Each number is 500 + 40 x the weight over its row's rms, rounded and kept within 0 to 999. Layers, rows and columns count from 0. Numbers have three digits each. The size before them is the row's rms in percent of the matrix's.

# layer 13 attention key, 256x224, rms 0.064, rows 86-114, columns 0-111
104:533519541450530508494521447487470573436515502506449467545404450474517464475485534543472454462429489533464583499534492492521502553444542462472488458475536534465515446518496494416496536451491499512555526550499535468499441489493452475479537459465474578506551484445543483515582498501489561510444465463439469502560536469415447454497506518478
120:566441455563444506515555553421450485498481547427540505549524482409604523523565485483453528548494562500489524500491562489510470512520561409470442461476528511464506522545518516510471512437470520549453466456517546502471478632639446525545477525528583473518550463483553454447566464504535502560508511521499530478508502492436493465520540486567
104:485523535488513473513510458509496496483485456486502517576516466470498484545470487452497520519495524566461487441513534453479553466424554481606554474484523533470546414505413532520554498488437461417474518531559538502444526481452445542515557467529473512439517497537476501528486454538553461455494516518537496488597470459417548545503529480488
109:442496537470503493518465455510511522489465471524535525460511485459457515590534464536521546479460485487460561535395449549455504516527515492459529547488503473493538505543450579451522559506484478543475500457472427526438499475552431519458539486486507481436499515466561463542528490576529475406539518442491459486488486379520639528505474467464
110:489462447464475487487479502540519469465480472509464473436454512512465402500558481516493499492425508528473467417493476507518571492429528567445504542505486438453534465536439475556436551461499502544512447484546524456518469527513537453524506482463496531490402439487533452544521520523484511529450535495525550450499486575380494457479545474476
125:581553471512472484522543559435524437575570497452508423535556512516548534520466516574496523528588516523467485578538522516472522496521442441517463458502513537448522484470539449485509505493536498463515475481493517453537564555479449550464438510550550526572535524564480494455477537498456528570555464531494466550492508538496477523539489579503
112:459499513475525527545528445490524547470414534537420510457511527497440553506451466484509533423508575551514463444472465523434467471512448559573529520540461502516541508476539521450461507503472514437466484537495552524484515463516562502497508527489472563415502517537510551518544492523474486540530526455477514544590488528519549523421460468491
093:508508511485583566490447475446500516442564516402453535554516509511479551401561460463476489556520478547492609504485480487448491535472538508546492466516463506543437435458533461403483513457522553437509486481531487452443480542470530526476543439492548464422520502431448536505496458510529501492522514453477501491558588461489525448458450514459
119:501495494527446507552527575422518429576486522459582508465577523454508538512494471505476512493550527510500420589510520492462465510528535431492467493564463568512514497415443473506543470508509558498516430515561528522463540551467483473486539453504556480514525540544465528513463474527535546528540420487513563511501496554511501483511439499519
112:457560492548486524528549443440558446450525467455503507566570481551469505524446531489477518553612542452477472487466445535484499478501531419518516475531476557553503457490512521519520461543555499455466471439477481449515615474476410479430516480548564521485512502580451550514570521496495538550481483485467491551502508471525543461455475490459
107:573514521507381448520490480481515511482431460465542514515537508477475533521487437490598435563495534496520465507469532501565486513592404523557497535489528526451479563492528561508539486535506506508518509488464512503495452509547516509525491544541532452514518591494464464506493470502530483547487496524436562511412500505596516463530449595570
099:514473563497454446497539516503569517524501524487521517458565490519493441539482512552477455527497459505512516489532561533488504530559490349444513487411536510469491544527502567551475448503440502436438488527486499495505528542576535507596484497494545500482526553538483456473496429548567487527445468419486443478530471470472518480560549533567
098:466467506508502528464508449487538628467551490490568463497474503492541500479519538491402534495494484459558531483506545529533541511491530405478478527486546481498475514497493570513492534526461511508451502476496535541542444507476491501510557486514482457437537490449507440495529578467513446421506546534498522483510483426499543500464494479516
098:538480443516497500421478457479476523496450497527505473492490474492494525531449556515549554500422546481522478471456532431571434470513419569532581504499478468461482519561544499531446507553516392515535506497521451531493516480512510535537454587512515532536505462460493489471506522502498434427522501511491528547481490484491434516439483478464
105:546419509485542510498460481545442472521479472559492488599492547533467499546510502514521494480539539545524559432455482505489492486544481559567575573490481481547515476525584472479505431523504483480509521496480504444513524478532534495498428530496448484581546497536501499448503531565406527566402507498466446535587487451473484482528523488516
102:525559433477550477504527526496518480506497487521446461515454495489555554508515492477463482402541458530487464520570515577482508427415516467543510463518483498465486379559467418451465467487480458551527572438569537442514540511463502442537466444537494501486503502544481505515443551487500483511445530466613469446531415485501436479482498458575
094:447499449520498515524489495485505547457550559473481476525537474442466563546447507473475503387513503454495450510536613578501465502404498520473507456555513534410586479459511517439501554529503449471525563500593515547437520472480519498530504458484499612469534485491459530476493452530507513446552496476461537520453470484416413525457555511429
112:542461488486468535479495479542439585521556538452494487457560543486475460492510493536430515504461537498494509515464499553511521487479530576492529515505514472496504549520533539528449550496501484472468498487534484514503486545546574472519433574464525495439520505446539498410540499426498460504533512483429576482441523467493508571474616489468
096:510553468470494516511508477547469590597512451519388479533442512475499500546532541452484538395494482563435498448555508490514507436455501509509570473486535510450499416564494497467496472519497485528467532501497562447578450438425479510489499518460428483513458423443526533488459500445484464521513539492515518583552459484515434534453534546487
104:427492519511451515466503473490465586503552531511507529462461434533555504509462416506545561444549541533494464510480440524489540449502466535504493508453484484537557507498500530457481501531495464490391539479461439557515468456580507529473472480499517431503481500534527463480514481529544446476546579559476543485493471361541564575476544499472
111:471550458462500497472498532552536514498499495483529459423485505484479453439486586590530594527414494524463448488512546506474460465472451498492461538550497448526522505518464517517487526527519484510477484437505449494453550484547527491517525449446390532502444486502545444590499543494494452514479548493474534493538474503466486590517447474498
104:533479497503498540524502494538459495557541439521508485493533475568518438494438554548480509585510545516520509480595529479529478543465491460574500524466565510539517462532515527473504544561510507516445504508427483557504503406555482546518501499476479446580496508540508409504539534498413494550593470528503485521548485422592526512516485522464
120:470456534477478483456444525578384522456415532531492479483505550523487535507515464475548503474482501493516522425437512536512453557453470582521535574605520481518463521448501524455440487549475485485547517503496523454425449435545547518514544460449432502535512528458475473557505525495504512466412445481455527562528493488462490475516434470527
093:481497416536493593529552516470481439478485543477530469491559458475501573483536410507457482417530545483555463524517483495516498514434507511464477456492484487506481519449482480465428467439520492537494470528511544474495491496454526571543494525425546536466488489494514533453472506492430481489512545431496576529466476497497489518546536500507
110:557468493478460474537464490569469562419451414608534494505464521548444496491518511490583466476488527480487477481476480459534501521516511532531550541447546533449536556471510538507514507541492464530532523500536484509503444421554506443496551517473526511490477513366519503542546503478488404484509485519466494476508437410536537505472549482485
109:404507529489539507490454485529495591507527509460485556506483542510498502490532465444462510526456529492523429445414420589448520467557541546437553578519517466564465452526512511470466486540499521486482506481517493466493510473582564519536467503434470469468464451482476500467478400523516419482414578496539554505554428471490513439524512473503
109:539504508539432512508548479466523524562533505412512513449609500458510441535511449482469547453541564544490476524534539561468449475495545538537505512526474533587503511479510526525503522446529503412429464460507474478494516506571541456460469463520525442442537545501494528436514458498472601525457511440485573492527555482491509538518480478459
104:580509519510484532545474460522460492428423509535513471525492557526489571481493504562505485486560469590523452544491514513502495573539435538476538484534592488439425484479552498453475506537508454468483538472522520465473527464504497456500478507444545520460527525488531523446475557500514390535513447506438447597483502541528433446492472512508
105:468557499509472484471532530503481442595479571531524412509457489471523527485436517541437518504458460514526434570493415481510477464529435464448429499470597494488487521504456498476490523514543461504496400513475496546524525565472539577461479477488444559457453513513531546480470424472479472440572505529513510556484447461457515585551524543519
# layer 13 attention query, 256x224, rms 0.0663, rows 87-115, columns 0-111
103:511508487506526499463477466455489560453469526379447421503517450519468524532509534501480515500507453477518506570493528521466450544506547522524448481498454548536550493444492520456484500460444509503444488397461542494521516505544510493453490489526522477514562573525433411439560511488474474482560459442494441509550451510460517479495552504487
110:466469543522489432517485458471513490480522458490594564515464504438516517510512481476553460514499491467532526492464497515487460524608492438482451507409480501450564503468513522563548489484512473462494517485500433503461445456509492576493523512479444553456547440497440611459478536514484502536487574506551483539507567429551498484556558525529
103:553454524493399515500547516477530498472428525474511533430527441377432517510503467480490559410519446465542517488508387494470516495522442463485501471518528558509446550522605537501532490500548471557512559516498516484523449484533474476602479509421530527410453471525491522493499467504508535542508526512454477488483451531505485530495499513549
103:567440490474530526575543457457467452433464521523481509489424522480477503570511543512456501476533489501514481414478504430542528543441572545539600517499520522531524424553521491462475480552510489442527534547463502525529463414519537531458439494603526469516473439500514481539491518507464463542492558466401458460498413506484564488539487467634
100:415529548512516523481439510569500486524499457442487453521482495566552522502508535513497491517423507470502451592518478497550485589535440451450380481508490453479463528462399488471470492519479538515490506507505531465497516558430471542366490511490439515559468533493534539451447559486460524535490460488542481540470484522473492473499458556483
105:555494474487540561524503476514507469539536494535425516454603522521473502484476503509480439508522482538475530526450483523539543469515446436403538477535516550400459489488464513484500485547487461491518457503476527545455460513525492414498474522511443442505488534508552566536481469502488512528489457491444487545467431413493493542477418475488
105:518526565516406468547465497511535506512535526446486515514519479468488486484543559419404485489517521562505441493431495513512513449465546428475516531443522516526552504523491486503463541474524523555458461459480480506488505545531461571551434475473504473600512498504490558527491425521454514448511512521510533527492531509519494610510479414503
099:454510435474541511447464544476473476603489532390554495424550545512566512474463506520507473508479502422495455509447513510506463526532502452477405455497505560460452506473475464495540447467535500554495466510492549465512513563476472450444531487497421578496438474532502544557468445405497562496595476492506476566510516524522465476524466526483
100:474501518541498520466513501467494492494517484406475506485475482577596441538496464526471492459493455560510441517510494504544477460566534469466455579557547524532503487474522483482433559509457561495441483489544462510486495548451537413528520464541487517539495482515515560477492506494437520546454500511472485507482529525473466403458495470477
091:513586501477560506445502498533486428555540521414451503506492476526465479542474507454572556490506532474525515437543461471524485515485476486499468468462440455520488470533490472422544495455506530492477493501483516500516524412475599548460509445499413458588483514469472488463483592491529495469545513429497490486491457515517438515444486544507
100:510481503520474454521492469474451479535403499446441490503504527485532506537445538462554532546457469467580432469540451524505492484535431457529485433483489534519520499476519511487549480597496538472473443503494535543486562431462476467490474461456511507486539515545498495420528531482581510549535476534543501474483486486535538447455534514510
105:518452542529441485413517534423460566498456588473510515439550477514444509478488435503513578485441523506471496506506494552537501406494529564527559572464473478457546470491485527536458513444459511464447483460461463477483547486590567546581517497457530489484488500507436450470531492473524495385537524556546446433471539460527491480542565467461
112:540542508472559525473509435576475507419570513611482580445503544487479541526471505459570517448432529537479610437473488539539601427485527517508554546463481474484451497510498485487443556474475456482464562511515514495501453477476556586490475526466507496467512511466447440571538490540580463522472462505458526440502461534463523531439510476489
113:552508531488500554547484483535515493526516410606472487489487488525430444502540481596506520460548515544502502499555472444456481470486430514492498450484477526559465477495508487504435564465486569514517554512522472494476469446521495470469414461531464428565540553517490569490512552533532467519428512449466477557490519481454538497474477547447
100:445581527505487541544510466513560512506508511528585497528538583529580490512430493533532417495506499487520478546499518471508520554455467450435505430535558553506531497442493486510457533547498461436508526442582536545449525482448471523455514515493523499484514465526542530605580504408532552486477491423490529506521486514485520466544480478473
115:427475421551510487498503426444558526490473481488514498485484516508532521438468462436562453485562588495524577521448493581514527489515527438530484456471457534471531516458471509481545508476477482523460506538420494481472492548527480409474597541460539515457552592386473547481514516490473561489461501464519497470475508410487551459505496546466
104:519458482509518524440559505450476561404458523517451481490513514494459529469566455423466484477552517480520574453453523490511482484504552517519604537461537516431549477596492519460454503551476507509481534466466487452533443468545501483563515462482561529536476526492506444456536452486537525482445534531432508533548585453516569484465499545479
100:506472537498495522538528429535569535550543481565525529498536444542487523505473485527509481458503571492504532442425567479476535477505513524470507457526428529525471437539531511532510609552538504438507579424504427468413509453524525504513471587561544519468506529525422488532444505532531533516433472497492440488519535462463536499551475529566
102:560446512535447484497475497526524455516539523532422538492555534476409480517494455528439490416503449515473560466505485495507469518539478404536535551480542502523561552469501521525461573519534441511576556483454458495479503403574517607530445525472516478478456486481443429516499487477469545551485501446468531505458502471463476509543458509515
103:491504480534452485502534474504470543430467547486430502435527463571436500580481540549461567518479415501496456520602497544597530502505488518544476591494485583480521539478470524501464447481557515554487489545477462526523513515494460491470498495493507496477422535525485522563447490514538381556555561439409473506458437444596522494533481501513
102:514479508564472475468529540499547435514439470513530498566547509492490479529522429590466550515547517513545485478522487503464425445467459488488469532552562545553504427501526529601553483574510545512448528456491489421518425437441511521545542468462506557508490508528489514415471485619474465487460504421593475537513489484532473484508553553458
092:529503453470595519511490503516511513505461457515451524513439459503480485497528503521569500489597479506461519511619487517476485495442506460521492524483509527471467458558486488478502427520489550545505512537527474489472426457491485497489521440465434508478534471449510615473521494505534478509499522442442522568480480488528490477529520528522
101:519583439563519508478486410475486514443528452503482503516482469479454531527517515456449492545480427552493504497506551491516570493539599493534502514512513518508491546495480510411512451489434443544488449487444487496515508450491530452584466543474530460505434474475551491508474399510477497463529478496492541515489551504450458536610488470490
108:542478517492568488489531489514560528466502494567522503496527486471469487518479462539539518500557500497494509450491483480514456453461518552508570515520480492497469467567532519494512413485515540493493576467524495534457411442532527450581545474425491478512523488515451523506467547566519515486471504433527486485514468414514525478512560556451
094:559499519489449540560566485469534475532484496514513516495533531497500510553452530443474543477536528516522489468420523527506547445553435481534469529562534504524531499511495506523502543522503486463487462464517475499533567467523540510535414484515578427541550492548482448553516416552531496451533525588484536472520543486478552573508434460584
103:450493450539467522484495472440468535518515505504511503430526509499443525495471529512451519498571471448523557533443515508548463547464481452453442418482475535583561492551524519476516504443499545545470457476455492541515495515471505454460440431556539495536449535519473450459543493480473591532515451553466470570485459545410496511491404489486
105:536581507468527551536494472504511537490570504495475558527583484568500542494446494496506500400430565508453520485467561513544472440522410399560507510432497513443485485488497500479481484525438510504469486482445532514488549514506546514474537487481497480502482560487471498588535466570516486575485479543489472564497507491589508523536475547550
100:502520466508477448520541471470443568469484492476468533565478523476593585537489497439569484496471472464521464531557482493547533489566453533534468506489482477430466584460502498484490470568463487544500505534508472533516456485480548477531501539582507516437457550479547497485524460585543523517516453619493499464550525481576468481510539589513
108:525422553465502498528428484557480479498483463489495514421469558479533475547493488501573436486504547502521522471512555512464491480655481548543536517512495427507491482468480475510548493498496519494495501548556471481550490511522512523516437507433469508430543450506487468527495489491499437464491558527528508461507500542593532540465472451547